From a checkpoint of a small transformer trained on Wikipedia: a variant of Muon for these matrices.
Each number is 128 + 24 x the weight over its row's rms, rounded and kept within 0 to 255. Layers, rows and columns count from 0. Numbers have three digits each. The size before them is the row's rms in percent of the matrix's.

# layer 10 MLP up, 512x64, rms 0.283, rows 35-84, columns 0-63
108:126113168092153143167125096152140110161094088112141138123166124117134139121156161140142111136120139116107131149101155129119129085160104141143118160175167097116168092070119130125125125158129157
093:110195123103125122131144140129107112124167120120159146134128156122121095098106101148169151117108115142066138149128090166167163170167145132145114168120114165145133129124142158109152134130140127
095:125144189137161150152149112164159103123144104151081149136096091124125098140132149093118149187108141135127124166110108102150142132102114119125095096145120129151115122126169110143129094138088110
102:100111109106124098123115134101073137100119157090197139116144153108138121133127126141135132144153107104094098143157145096117135127065136116096088136159100085134128129102101141149139103114139133
088:130108119142093115131130107128126117152118103163143118140121136093130137090173101093115161118141153153145136097133132176134095140136163081113114088136151179177129150106140144133145110154148177
102:128146108148159122130092116073107101135145121109089073121115129105057141118113141145147108140102157133150103106138104129131119136114093133123064097107118105119130144153106102124123101091115119
093:116149159159111161104122129114117108102120118133065113154129124126113108133125096097103089154115150147128156110120097145138141127137113089140125163136146148058129111146119178150111151074112141
092:116202149114128098161129156126119129113138163127150140121113117120120166127166137092142135147134142123163134129110079125150128111135133139186123152116103115096180161157126106137172149104100117
095:150135126099102068129127087143143143104123123137095128128128112130198114091156167129117162128099069138118087137106110137145131067133091142100134129120145134125123144131126125122162109125103117
111:193135135149155158111161154105110140108160132141146119138160145117125126155118170178124112142141117111126151152115112150114163099140110155138152157166130172151162147153128146126139127126168179
096:151151136130144134131192143116129090115147123109160125118149135090153111077145133118104149115100139168132134147113141152129121129086129139104134203108143144121137177094138120110144179132144144
107:113135084147107112129099104104166120133134118114148094158145120128133143124096102097141137127130118131141072144113084128130158078144088073168124139102116131107124127106125140080085106117113157
100:095129139112107146145140091137169121143097096155160138102177106107129143159094157185120107177132142159109103119135116185106150122130122093131127118118099129138120106128121136126175123140159148
098:087154148118175101153124102132148169098102127142113149124134099105124121118102132161141079152154135119136147094113114103132109083139103146155108106160106113130172098112141117128110098121189137
099:090087120185108124123144148114135121167106096121153146128108133074124145156151096105133127142139100129143162110124111114123128093129105094113106133143132112083153081103123081138138153081139111
096:161180155115115144145129135101151164131105070149133119146136165120159132120097145154129142103123121139132119124088164107133128108159163124118136137140156138042158131143120132134133139118175114
097:121119153104131087109114120098083132107126115110081134137144156086118143110117124095109130155175172138145135157119154121146119086136139147116116097127091131094087148083089115168152123108136146
102:119144150120124169162095088111180143167129080098106101154125120126145133094121135146112110129163154140165112126090104121117145110113165126141106122122169115150109123106148118122122088154071131
110:121139145116156118112138130126117163101105072150129131098158108140113149123131105104122139143115082071155101150125136165073129154123109099119111132114113111142110150132143118153111062146127178
115:126136133091149103089118124099112093118144116111143154093116130122100112126115115091132149135128109079109114116087114155130167111111148108091134054123078140114116162129093143124140125096093116
108:150123129116083091152136146136141141160129157137135139102112145109106148096117155125137152137120120164143192151153130138125126128115116131076118163149082131129141130127147141183092160166173152
104:147148145125104079117132124162135118109104127138119112109108192133137126115111101107113118122138155136124112141171102103131101082148144127174105163140168123103118112097153058122158110140116149
095:140139088144128085105113146152141156149123114130120159127141106111109097149109127109097105149135168141119125069074113099127127144142134139127117099177116109099158087137100159157152110100155102
095:122145105086152149139103084176133110151087110113117088117118106103112129136142116135130128125131100107117080136105154139107144166122080147112104117086126108135136146123168102122186092149121142
097:166127128142196112112139177139130131107153106137164143113098125150111157121114132132121120081147142118124137127100087113108128063147140145139107148153149120125175143149116081128154087127106123
099:120110157094127123148109131159130121131076180131116089112129126094154132134128096083146089148135143135152100159111123113088113179124133149101088137155133105105081117165160122145117121146115135
103:130126117141148102099138105115136156137109112139131112195124112136153119133144186128129071106116144127119169135096142124101116103128159146095080142163135093122075159107096130122113139126153109
108:142169152160142116147119113134167134142115097118164152120106138131099140132138180095152110108168156141132126133150085188108131107145141141165110111142146144153178123132097087116135118163101122
096:116140094161151148136146131135144133145147101132156105123091159105102155083129149133189134083140129145101149084101116127140148070129157124145129115088098142117152129116108102121130148157130172
100:115123126167109099159125151117122122114124121198088137123105155102129152127119128160130153126140148101138149115128121106142093146124157108073125177130125124084083182106119133148171127122119112
103:138110098109123133111161148105139111149123068144122130119095119081103111083073119134102094101136154122121146166110133118068128107089105113128122123159141132132144118115122143100132151104175105
085:116117103099112083113129110085130133115117067138095108120078121097080141105089093130113127128146112111122099124139085147114090131111111118109119150110128097113123112163146123092104113091100140
103:136178112123125072135106095127119125102152121136185119091141204114111126142152132121125152116151146126095128093153120129129127130154109120126124132116076135100168111176130130124098113114108147
109:097085113126156127108106138096134115147098144114169115139149146139118108117163114131097135102165100097116109169144107133083131141103095151155092148126108102108138140081090126114125190141124141
105:112110134154120138131136127118100164150137115165106102158117205145121154118182104121104108081111076099103115111113133098080122106119139097137106120124111101138126129093116101132126124137099123
108:114113132117143123130110158144161078147138137150096179149146108095164104142120119091150155168154114126100148154153128146108110142148163139124113107132111072112108104121096098150132116108179146
104:095120150109167144147095100109156120114124118132096151138134109096146137139092063146127142140150103123112106111136073102110123088131127124102168142139152174128146163134105106109145082124101111
090:115139126128126111125104133147129189122090125135128118133126135117134067137093187117135141098104121135121064138152099140092152148090118175119147136131119134133109141163105074133129089118121121
103:096161126129118091133176133160130127148138103167150178151133142135116162111123112136134145136141114138134114150179129159111114141133147147098126102136141134124162156114120087111104113151192188
102:138115093107129137158127108130107129136137087118122140102139139116140122157070084115125103116123097134127094089151148107086188141168118134116077158158122119134111118145101088112137138171131107
088:133119131132131156131079098150131128131140163123131125160130076121135126143128165079119116198088122147139153173104088139112156157120109124106117105142134110167121098096152110121136167106113127
099:131120120150109178116128082155122140114088153103123089089084133132119137118147113136120133125133118112114101115172086113113161142099119115136070182152113115118135122080154127119158102154111122
091:122189123100158137107111096133098091134111078184155124074120150107099140134116116149130114103149131131142136156122075095123143124117140117152139098145120139154137151141109172150145093123137115
101:109124111107136108157115102143121134158148139124106116107123152093092153092152144105154103112098092104187131112135130104099090181171132159133121124077109115098113137112140127107159117153142153
103:150122137136119131098105130108160126101165141135151122152073126117083130126104127126104100074142115129153136150114134103130131165113126152155129153191092157078124145100103141164129116104113095
110:161132149174156132140138124131173171121127085147169135167149152148165163102133150172128141147106108154094117138116151135122168174101162120127119137126149158155148105111114145153115144127127149
100:118104108135132104127145125115136122189097095156091135118143114128108162133128143107128103101069127081163105081123149133091121149112107140140117085123076129143100108136128118104177128113133132
098:112156090145121167128091134118140133154122150105158163140157155091116187119172145150128142114169133122100127111146106138149123161126156101134080146130123144123178158087131137111102128153146147
091:105120129132119112076154144138151159127174137088110110128103122130197144113129147103104148135117126167101173147150118107122101132110141121123084091113117133124108166161129119128156114083098156
103:095108130102152150147111162120167122104119106100098134124163157142110092127119087142118141123151129126122151133128136116121099164120106087145123165121080163092128137114096162171165137149169160
# layer 10 MLP down (transposed), 512x64, rms 0.323, rows 35-84, columns 0-63
117:126108137130153179131175130128132138128098104130150110128143134140127085124121126127163102128145148126088133099130138109102105108138146130135123127097187118103127136157135069171059130151097159
108:139149113113133153148150114149157123167128109119118130128116104122141077105117100165126112097152079151161201161139122089114134145111118156125152132113137104120114127154162116135075099143114098
098:121134147150149129099142107143093115127119184142138151148124131121101114176150113175147135144138192120114114131141152115117090110130100121106099142098120107109083139093167118091103149144118088
091:118117106125122140114097162127108151112093143156120127136132079106113133108119120115147165110124104101149095104138118137119125056149170135144134170123142177109115126158172167115123148110130176
090:093095140106141107109142145141141141129137103140149130110161133113148137145133173164147122141110079133159085127123148107115150131145102127127156131114132129074142122140081123175109166107140056
078:100143078149125130144172175109119121123136126108121153108117163118119140112158100148103157151110131192138086136151131152115091142095127123127080111108151123128163114129146107172117096097146117
082:116137127146119112126133166117126139143120108125113125178175125128093181116101151133130130127102128170121131167135133135165083107155096093119103122090130167151082147116144094138123071148134137
097:159141107161112146104124144120148158141116136158164135111117104129127126153103147130144177093080101140112123135168163134128102089105122124117153080155126079109135108128171087098140159114127109
081:117115126154183138094111123124125125114156106084133130120178158123101094153134109106170144134133117090107133116127183114145138169157109152135144132126140158124105122080083139108095120123155102
097:131141132166140151159158113111194119095135123132080121102154139108125129126129139116171127109094125141167118172132140151171108120138110118107096167130123076132105143091150126127142113136124076
097:137133133170101103152083094126154140140127143176128142151070185109089149101153146143134110115132129114145158089121143098087116139113138134153102118141128162126134114100161115089101105135132120
102:129115118101089132136123148099113098117093173169102149147147122107118113118155134070126097136116131122120189153115166151141113166135139132123120083112132121133155160116153101149131135143116069
103:139138106124095103121124132128159155096115121095119109117093161123088107075108147124149119130164163185110152134112157127127113124144131168182124108100154149115193145142127114148128111132112135
105:120129137110105118123145145133078123150107143197178110097116143100117100119137122166126105141128093131099128131141165125147092139118116121155170126083109107141129121097155135188145110096144143
089:154138083130134103135144135120154142129157088115090147137112133136140156142122138109148096153105150137150086130116136142144166129130085110129124130079185117152089144119092136137159095181096141
115:147110161114174106133118175123153117146130126145109117109087114134110093125138091194109105166145173107123138153127126139114124128135103142124129125175138148096118100144141103158143153093115077
093:155119116139098096135145121109140178103125128121132105137154096146112113161111139109114118122172090150137166118142174094152138134143155095131144156101133107127138089128167145086133111070162105
118:116100162136143129129102161143122110123158133097158126111113173112183131137130090196076139110154102155116133127133139153113141144114118113121113075144134129080119134155148138125083122111107117
113:119154169134162134160134136163100106146142122084139107092105141126134179137134102104120104120114102130138177144114150108131134132172124111149142158119127154072138099106140095075098140117106110
115:148115177126119135096114149184103150122123110116105136108166107151133162141124116062115127130114133131123092152135167118087154121167129146131119109092120140149116184155094114135124103146159125
098:114125143151162152116168097137126143092119106154124148120105140156124168124144084093118164156121122136127073149120131148141091139145119116122179158119096153153106129085136124125131083111139078
119:131121089141120098132137155124143157123143098123115105137139074167147147108161121128132162141127070096137170093143137171140146142092120093110110161107111132115170099164134122125156154125095122
099:108141161146108156145157110084098105091133125124108129115169153167136141132130094124110149142153162137088122138118139130150131102127139129088066096107142161191118140112121122133079137134109139
093:112124117122116147061104091126134151110138108156137160133134153146090133096143097140168142171115151136129151106162137114124078098101131112156142109128168106143138142075157122104108130111126162
095:114096093106108147093127104130106104132124133158125088129052104172117148132131139081142152137127124129149196114139140141117140140133145113180123109136151127122131136077141137173134140131115123
104:075183129151117125124117125137110165103128123103112110118120094167119149154161135145111169138117122104156172112150162102149146115121118120129152134110073128130098142137138133141164114071102097
105:131052118106113133140120157152179105131120144128103127170133103121139142134116093146156151141108130130171103112125106098123124119107085092116191106143132179130114133124120115125166142152139124
110:150142163127103121154107142132143134105134141156131158127127177132126153107149092129132103084077107126125103095115115085136120144128144114151151192156130085114126120093117142170136176138153141
096:108149151147143155139112093139101132131137170074099119101092101140140112155180106085112122133151117113139119122187148135133114149072128103157120138156126144155113098118113153116114121117157159
126:143108123110111127142128110135151134044125141129119136129083172128158111112103137100086137101125162118159144158121160096169151167152148130125118123112141100141123152114138157091144124136085104
095:132155151114153134126108116163134111133140136150130108130161104129154081121115124167116151095140125109124054122119116113156168162133112091137119185165117159147110138103108109146127072139126142
050:101153135124074146096156131134127123122124122082144139135156110154156133122158136121133090141097131141110126132079178119138120106123156110110122136128139109182107101115083147122133200122148097
100:131122124101100110122174150194128128094131113148143163150093161140110162127147148141097143145086121128125136159119134145183117106102098068146130107142120120125096124092107106137138146150119151
109:160169125111125147114150171112183149140114128105138110134134115126157140131119074132150151117117093110111143107133138156120132157111088109158123143175139118075146155097124145079091126099121149
109:130153163145104148142133108164145123131171162125122127125125061150130123154130124132105061150166106107115122115155159092141114172139129143120116110100109136095117137125171103134125097086151120
117:150149149147113088136137148109141150155122170086076135089119135108137095142118137145146078125141121151138085189103109126160117134149148165121121094148137170130128122150123134125158116117087112
118:131138127113115138124092140116187151128105150175115129106129110100144159130128125140147120106132158131131153115134064114114095106144145142147186154121164147070107123132105116165114107131080126
083:129119130126122135161104136092142100137140106104120123091128150133116160135127106159147112076084172113115143099132153113175153062149114131140149097116139131170121128094144166152118125152165109
117:119179129138172115122124150139100117139126129129127100124114170085142108109147106145151165124112165145157157132116094115142122105077153112069127127117146139103146125125152119106184128113176101
105:146117117143110106122088148107127102135125123148134163134112106166095175147104122128133136134116083063094181101176136139140127156111161162133105136120135132082154111131122158137129109161118142
077:121135155129078111157118149155107132098121137141146102150133152102132108147153124136126099129132087128143106100134117093193113145134156132125090145098141161071162128128173087141138144162137148
098:110129097103119133102125161140124126159134116116100099095085083108154120105122121119107125154145116137157171125158108187129177173118125124137113141127137124138152077110150143104152143154139078
086:127091141122124102114126155101145111143156067097117162153135141162127070148112089113168183129164119157131138112136111132165136159107123103128141139123123098136119099135136081133118114136119169
107:133145136094132135120144111118124141117094132130089124139135157133109146130109141175126158172147119076080141199123117128153143120076144121119128130175138158135077113129110118157113089135142132
102:116071133101102130179108119115144135094105109184147127130128079128155147127157100087126147121124143096117159103176128121124100139150100120107127122139133170158158124153111113137157133137149161
106:138145084186139119148153155132136088137099147150147109130135156149150127113123116115158104070087124109155117128133135106136112120163129113099124148121163073173120106103104129107120158163117150
089:129115145116158132149087129123119141116147158115134173129119127112172102111114111158146145128160195143102134147121102101141129108130107169111097117135122111108141104104116129197066102137140128
108:133126114133127117108147116163144112112093117100122092153121160121182137122115160113117116102140141151124105152190160132127119123123142122084169115077157114112072153170110117105117103138110148
097:111117128151163160120112136124149140152101146122137099114148152128153091142103112155158117118139150141150073145116089096100138122101138122130159145108145132179135122104164121135118045125135091
120:114172136100120133120131155127088123109124144120119105137138147134127091065094131146132134137139151096094128159117125129118134119143132125138071120101146159126092186079120159180125140161119157